config.toml
n_layer = 25
n_head = 2
head_dim = 32
d_mlp = 256
vocab_size = 2048
norm = "layernorm"
attn_scale = 0.177
init_std_qkv = 0.0174
beta2 = 0.99
lr_head = 0.0108
final_lr_fraction = 0.0
doc_mask = true
Each number is 500 + 25 x the weight over its row's rms, rounded and kept within 0 to 999. Layers, rows and columns count from 0. Numbers have three digits each. The size before them is the row's rms in percent of the matrix's.

# layer 16 MLP down (transposed), 256x64, rms 0.247, rows 174-223, columns 0-63
100:501532520493513488521526522490497495487492524510471475545494504509487488551471467504520489517495502509525500468521505547510471532499475460573454527473493537446456480508482521526509520500507509
108:471485480488498519482528530512492504501458494499483536473510514438516496480475489473465512538532490528464520483485486545552516477500522505508520492478532469509459514515493496491503551558505472
081:492480485535514493535514516532518493491464507467531503457482535487496427489551496550445508475492487523526476518501488518506484488506440480491487514504512503537468458494518483509515496519498502
094:508482515461523467483521473479512486500442458503487523509481468494498511505489501513527519508477539457523487521486560514443505488499448464534527484535493537527478509486486491511488509470517477
091:438492476521495467485511484568526500495493515467514507537502484475451541438524481503472490494510472506442522493480505472497481492464519499502503492516511524487519492484496505490471535534517527
107:482545512491523489535515495517496523491545498520519520524554517515489538512511498551516507455489497554517512458509542502458527509465510468473522483516526506514514512546508483524454496491507509
096:487463489510521517478520537478537488519453553531535491548508481464493502520509507478488489511502508519466510457463494510525510471515513521520552485521491470510542510502523502525467520542501538
078:534486504495552517496501490507510506486499479559498495521492466488515540493534522508427530519509504472514483511524478516531504486533514453509499516544501532493481506474536518549499450484510522
086:482529482557531519550490503490480519537479541502471476468526500542499471498533529534483478491492531517496472480508493506495525524490477503469530502524480544520451477515525501512513482446480502
089:556481488509500513514542516551538503552493500479527500548504511510480472513511471478536515485532523503490544513524525468504520504491480510534481535484486441486521488517520488467533497505506467
091:500511501516532464523492519466491519502459437512499512514511470534467512487539558482508503534474518514525505500485492503504526523535461450506518516502491489503510511492546482521539467540468530
105:509500481468469465477521545493517516488521505479470513500466522512508477503496527475478521496508477496509507527488502462493461439504493485540506504483488470490515432493531468469552462483518464
110:513539500471503473510518530467523519496520516488540483490476433494514504518484479537495505496471513493540470497525483483546460497478493507449483484499491445499476470536521481495507495562498490
083:459455479466493472519489522520522505498477511541492520509491542503499493476488469509526458522509521478525471458473524481502519520510493536500500446527479541458521517518506554525523460514492502
108:529477551478471489517483503504535499496523487531487517502496461501534531506503489519480511544537472446523508544527490518504456543480520541479479470480503479482502477477481496467488507515547529
109:527501499524457437474518522528479500540504502533496497537521551472518489501501494479531501494544476488451499514493542460540510491474499539533512526477539478531524502508505489485528478498495501
085:485515534469505483534467502479505534517518508493425492489512441507459551528494511484508523497509490483521520501513496508483531475491529482518514488536523493538542509455459500536480512514488478
101:491522509459467507505480487497471501465513491471478472470492432531508478542517480498513525498484514528471507502521457509516485513482461486505489504535506485518480497526467542541436510512516458
099:525446458491516515499482476481482479519544534534502501501503445489488517500468503437530497486513498493515495528520502490468506462509508520535483462498551481507505491449488478539479507471528488
082:504494451520517517506520542531526541532507512494518491514521506472508496548513496491472469554483447476460482450486524518515506478464449497500519492496477497478484507536511477476469519526482508
090:488467517483480531522473482517529540459509483529518494495532487494503524513481478505555470537486488474506502516551543484532529499474513546480451469546500503495471497521545489503520502508483491
101:452505476480520534460510507532493490498530519461489523509550455483453503517499468510478499517486460485485488489523506513478506467533484503450472487499539471493538517557500479511468484484485488
108:528449487498469496441480492490474488497504494471471495497450473510522492503476485470517507522503519520531530486536505535487525521489501521477463530481487507466503523463495556557526527506502531
097:503478453507526507494514504467543481513480503507461489500503511519519470475518489547467479464558528502535493473468509514510490549470470502548506483496507526487482476466465499526489549499510529
096:540518502543550486541498484436509537532515520484480482471524489503468511518470499459499515493485516542505476500516497540489482514536518501481501540494483517497485487539521513458463528520493533
099:510497506481492470533518500489489522498529480501499500457495494493493526519499463470497530462491496523573468478525526539483501541499494511510486509512512464541494466483455539503481520485562460
114:479524453497555480481482553529510487501526504490486481489496513489501464502467500455516466525501473495487495471473464496501515504480457528551505470467512522469490527542494463471538519523497512
095:471464505466538453504485516465542481520486490490475522472472512500498487485521465514456509496506515467469447531469505493554468516520486491514508517462480541528507518498510487464486495540478490
111:519475432479550502520519516485538480491477510528518507501505440485508510541471471485463512491463486513515506480507481491551482500516434515507508513542498457483499520516487514530490491510506482
092:495487510476518507511524484487513506470515520494505511451520493484509513515518465524464463494504445515553519511498500495492461466493505434501569509523483453485505464459479477513504487480526506
108:434464438508518499494509491488510488495463552491494500462533510544509477492524484483451484535502487483485492513481509488465494486496487493497479440509538487495445503481526506506500497504466528
091:489507509490468521506531496494512479519531478495521512471455531517536503473497495505517488521517538533502476550485487541477461468554490532576499502474473487513499470521514506508496510529496455
102:520494490489521508474507506477474521452518443476475487480465519494451484542465543550522487453484512479527486535488481483479518489509490499511487527530491563498487474484480514515499531511517506
098:490473518518535492533450482456510497508475521484493513511506500528432510463517550489552469471533498471461513508491491496486514475513464523514487510506498470504498488479516526508449483474468522
082:469544571490528495469527497488510500524505513525547516491493514543519491506507458503552508524539555488523521481518470477494519501476472478490529521505488486513534509495512477525455483521510499
104:493469527554475487479470453525482452476495499507512495493442536491493538467506505482496503507509491507483456525488467483486463540531526444483463535515516518505495491503501525514472488526490484
114:508477491527555516485465448499525448491459519501520488474514491517488463480558525538515486519522482474480501467476504475497497489523522512476533504541493499527469524475473533491537480490512514
108:498534554486485535500486494508527494450472519503463506509481501497525499472500490530491541498483508464506506488553439489488524535523489450516472501495468522473456530517496533517534483517517504
094:512470503451536502487510524495501516513492485554534534519492542516472521488488512482511536482542542534485469483492467517487478504497533484528527489516468448525506474527490460507469530480497526
106:468506515493519501481511489500504502506511475453550486528492487498559488436515498445499522497486488508503474448484445502527535513491502442531511490514510503515534484522486496473513477465486513
091:495478464493521486479480526478520467542476530520488495485475487522489492485513502518508499483457497528539522467455510490540519488501536545476463482503501547482478469446504538468514528532484510
096:455533508521488502474444491500489499542462546506491490500516452485493486495464478509536525519506524540500530497482488472511504533523488508536505514502483542479551509508515531482542528508472459
097:530503473485487494485487501475514522495485501518523480502477509507495526483552484561551510470451495497488512477473527464551511518508479533508489504505448502492461523482439498502515453520486506
109:486515500466529515511501522498539487480493537500515489492470521505519513475485539537488492506442510506530505498497512510482532518514531516562556509467487535469547490483497481522541452471499482
096:462508518507480516513513477494522519527495518513428508472520493499499471491524458493486455487469518468499474537531490455479523485523477518486500476503496485509502551509538499518541512533439506
085:487527551541501494502518515541491479516525500486443509522478480512502482476474530481539527481524497512547498520477486495461497510508502475491540505488506509499528464497551510520486497509576469
093:492492490496540491515482480515516488517545526507528486543535519537481517473534522525494437472498460481558532513486523469467487480483543526526506509476514515496514529511522480491478520522474480
098:494490468512505504510484472494552507519500506523468489473492495450531499480474514470484456508472540472497520463518533468504506515465473474448532474451521505466468517509507465479506501532530513
106:511531516450483465511516527473481508494537509460534520478519447532525522458566511528522468462498503487522469470522530516488510496481480540492500472505512491525513494523522504484475520508512472
106:462458519504475499520551474470488495501499483490515525522524503521502530486510517496493528507545456521477504507516533525450444545507483517500448493480530507526485495537504500527505514455490534
# layer 16 MLP up, 256x64, rms 0.256, rows 175-224, columns 0-63
106:508505532489503506524518484463470521472529527492457480514487484519473491511502501536476483539516520537445519538495517510509509511473492521526496497577488512490534451482492518485479489511544461
080:512555543450491456501474537486487508440513482487468502519494462464510535498479475470518507510495486464473510479513529456520506494484510492485503490496508547464496483502484550482491463517487500
101:484511503513497508507484463531510534481539533495482516493436551494504477499544506481470499503554477498464511492523493505560508523474515519446452493523487486492510464507475509509525493529493514
096:555495458488464489485548488477435503498479509503522437529474506514515494492473486556524479475505506494496495528466525523481516512529520522491478494518500471469512525495479526523495507531535495
112:507459505449484523503512503497520469509503491477509488478483497498529487517488485469509531569557511482504460536495491469513518519526531545496480533488489561509510475514485513521556511512489505
099:504529492540453504513519503434459510492482503521503507525489510509498451484544476505509487445548508504486522493522535526515525485486521491485505485509517507478497561476508486543507474459485527
087:482528504505493475508468528481482518451518496512499485488490519509495487504507468495474467524506481516506532491461500489459491563457490540521516497455510539483465484518513570510486501556503491
096:462497507458472517484530524540480496475498480455483513519495507494482507471508472481476512538481463511485527516528539496501515481524492511527504539498481468483581497518493491497462529495446519
097:461497505494480501507515522490501520506501489550473500499449473516453497496495475494485562491516502513516502509543550531477486488524501468519506435498502507524511453495489559490491481473540503
078:496521524479485460582505484508510499511489521498473534491510495487515507522503479494449497508482525453498498543532513513532496507507499473486485507461510520480464529478435512505543549512485504
103:545505541499497532529496497495483458506504554491472483542509501468494483499488500504534493541487504481502489458545458477496554487491505486485488471530526498507518475494506493496461456551543510
105:517528496514474487507479476504538536564524480504506464484478520492537452483486506500557471438500511518551478504492519447477509508478516529519496489479492491505480491480495501484533528492513531
078:544477490513525488485450489497462478493499477515456514524478470515487493525482500497507500487453527440506509535549482473497533498497494527497443535519492515450490504475452513495510511526507514
099:485519529503497514491440491528499494463520497536463551519514525478449508514480530517522490498523499517492501493511475529550479507500505511532487548476524460462466502484494473495478553510521473
110:522519527501482505574471478510529516482533442499481511514488495496511503491502520486476486544437510508541531503501491534491457524483514493490487500564483515521504529482477516506507544511506519
091:479483518450498519475502536473520470520492496522492525467455487532527490470484495453497491560536523460475530503518477485496480512478477499536514463455505457511525509516488485500490528477506531
108:501541492484466479509487535504532497466519487514481494469492493502521473504506495557478459515571518522513508490539499479506484495427488504509466476480503541487442538489507489502500506500483492
103:508526484474497510494479511483503445477489480438496483495543530494491504496461523517473509540487486453506491478459555477511520535476522481485537496491537516444471517508477532516502506512497518
088:531452523489477481516455477476532494494494458494488500455505473514501482482497502525497495509532515515529507540516469521485501575503501523533496526526457497491527452517483509456517500499544488
108:510525551544495510529490494514476477486480516484454509533452515492515515469525460539495524494529510474523530523503515447466514480512454501505527497487503525532507521469528525550498495490508470
113:535499533505488493529519483499469480503511464479506470493440542477539472477494525520509515492504512533490508533488502539530485520520502478557524536525482551493495474468513533452499488491501529
090:489534534509564508489491471529478497473522532501523527516518504444428465514465452468483494518517520505485494504514488542467448515524494503523489498530497499490492515511479501499516511502527479
091:507495517507480493519561501489511447523533477518516525502505517497518472460481500503500505517476513520520498547507553494519461456457508486510469512477530491495502560497527523521493459542515475
104:505478534438477496515446514493500468508533488541486506513537494509481529506505529525508482447495449460512493488485520454466509493508526483523534498513506507494510457516473489517471532531528507
111:476480519494486489474548516487519506490526530502469539509522500495531458461505510507502468526504470486472497475509487430503493492477502511485453481523470478478500476560514495502499475505548551
105:511452560490464497510509479509489509508469489470493495491467520461494479496460477520499497494449502435495525532505461524459488534515476511476474509499483488511449472496520536493527518521486489
094:527509469533496527486521509512437535542486503460500473527517546473521492511455486481502479478515491507515480487500493493474481433533522500508464503487517455507475466522500506474544506479513518
112:417498509516524510469500473563492493479460518485562505476502512520491503498503482468471496496515521515507472501544512498488441483496486480504466463495500506488499472481501530538472478480490501
107:473513502510466483464511528496477494488517494457495469510536539485466505457493500432521516506472516546455500494509529501481520462488481532521488530461519508534498490531511517503459490526531475
107:577518488515477519524491504454507515491485509511517528537473506493494479521472476543501511488440504504515492496514502490486474507478501524449520486534468530476541504509470482466479539463516477
106:492519497474530483512519500484474494471537525513530476525526495481421502526477481497501508493484496495488510510531520502552535453463537470448506477539465486519510515484506529513472483527485509
096:497498531523446551529493478538488489498517529526502520487518535450567467473528477495487496518519509506491533489520467476496472465445514510481504479525474473505517491528514491496498461494513494
098:471531512516522502472493545534523508515480508470503489518441500492545503523499487515459536545491511492524528452524472489466475496465503468502493529509524478526510459540522477471495517482471489
104:517497451467488497519476486492496523476557498479473482530527452492467507494486521488455490493474470521497521572533533491498500472503489491504461524489545522462506483512538491491539513503502493
113:494528500448486541468525546443480528514517517502474490516527485497498520488486517495528499511523492520548540491514506511523510467494485472555478495534524443484510478493490475481523528463508508
115:500519518499462516493512515481481510485535482504500485462462483472514501503522458485537499536520512498475483524519494555499514535486477459542437487474521458491473452517481518494513474497515455
105:523520524494504495532556463489473477491485466510529476503458569483511545488505522488497509521489487508516487479527532492479482506451529494500517522479481495484512476514513506583516507512510475
096:470561481506475517499513488521489476526511503505555484482466529506476524494512463479491485521491474527512530513500486513485497543523499521493542495501521524522477476542518566564495488501496471
091:484524508495477533494518513536467450483464506483511523519478499489472509516510504470504480498451483507487528494501521546482518536480509507549523490471526466505507471503515495519517547517583484
085:526505536501485533510516476480497489491513489487534490526525494489507491524506477490495469554499505496450447531519498523476461479453470511527493540547535481493466493522488503532496472454464514
092:531480493495520465498549471521550501509537502488508520466482574492487471516518481522507477529542535485503480513518524534501465530497466490516525517482507479476491459521475476497479468508528517
083:452517523507521509465458491508437496552505513507513490495529486507476502488515497467514488522509484501491502479494476557462513469519502484499534480547464525484463504519503552534463522480491516
091:490491530520501545503493503498463491458509450446510564497497498468497506468538510501478502486522441522518505471508497491507507491497523495468476552486486503472502482546518472457498536485514509
120:512494466445515478494518518498475494507498492477532469504531490491499509495500517430482510546481469490515499469448458505495481517520547476479470516505495520484495436493468526503472517483541494
095:553506519517488471448521550498491468487492488493531540486527504506508491512510502503502555512491507491450487498497496463522447508492498514485507525504494473494530526478481459509501498522434551
092:500479508477506487483541493470515521487502560506475477470494504495523509528506467447494453512504516462504487513547480513502482506486497486474509478467515515556449477547488537477502514549494499
096:502518483493468492483584481532497477498539507515540469494480462491471478503521523474520467527500501510511484492441491526457500513501512489516515495542516543500474478541472477535482491491497514
113:495526468509502574493540468514518499494502507523490472539516530467498503492476490512480500490479474511523574496529483542503469506476504471484514517486505456468484495472499521548499457491504527
099:531520507557454503500517504464479502458512464511508481455528523516463512504444498500521504508466498506524471487476506508545517547499522565496529501481535513485519506523466508488474511495488504
096:495499546516482486497478499539499497478520510474436557510498529546492498483502526515480487517512542455507465519475502461497542513498486480503492501502502484481451559503500503519541485459487514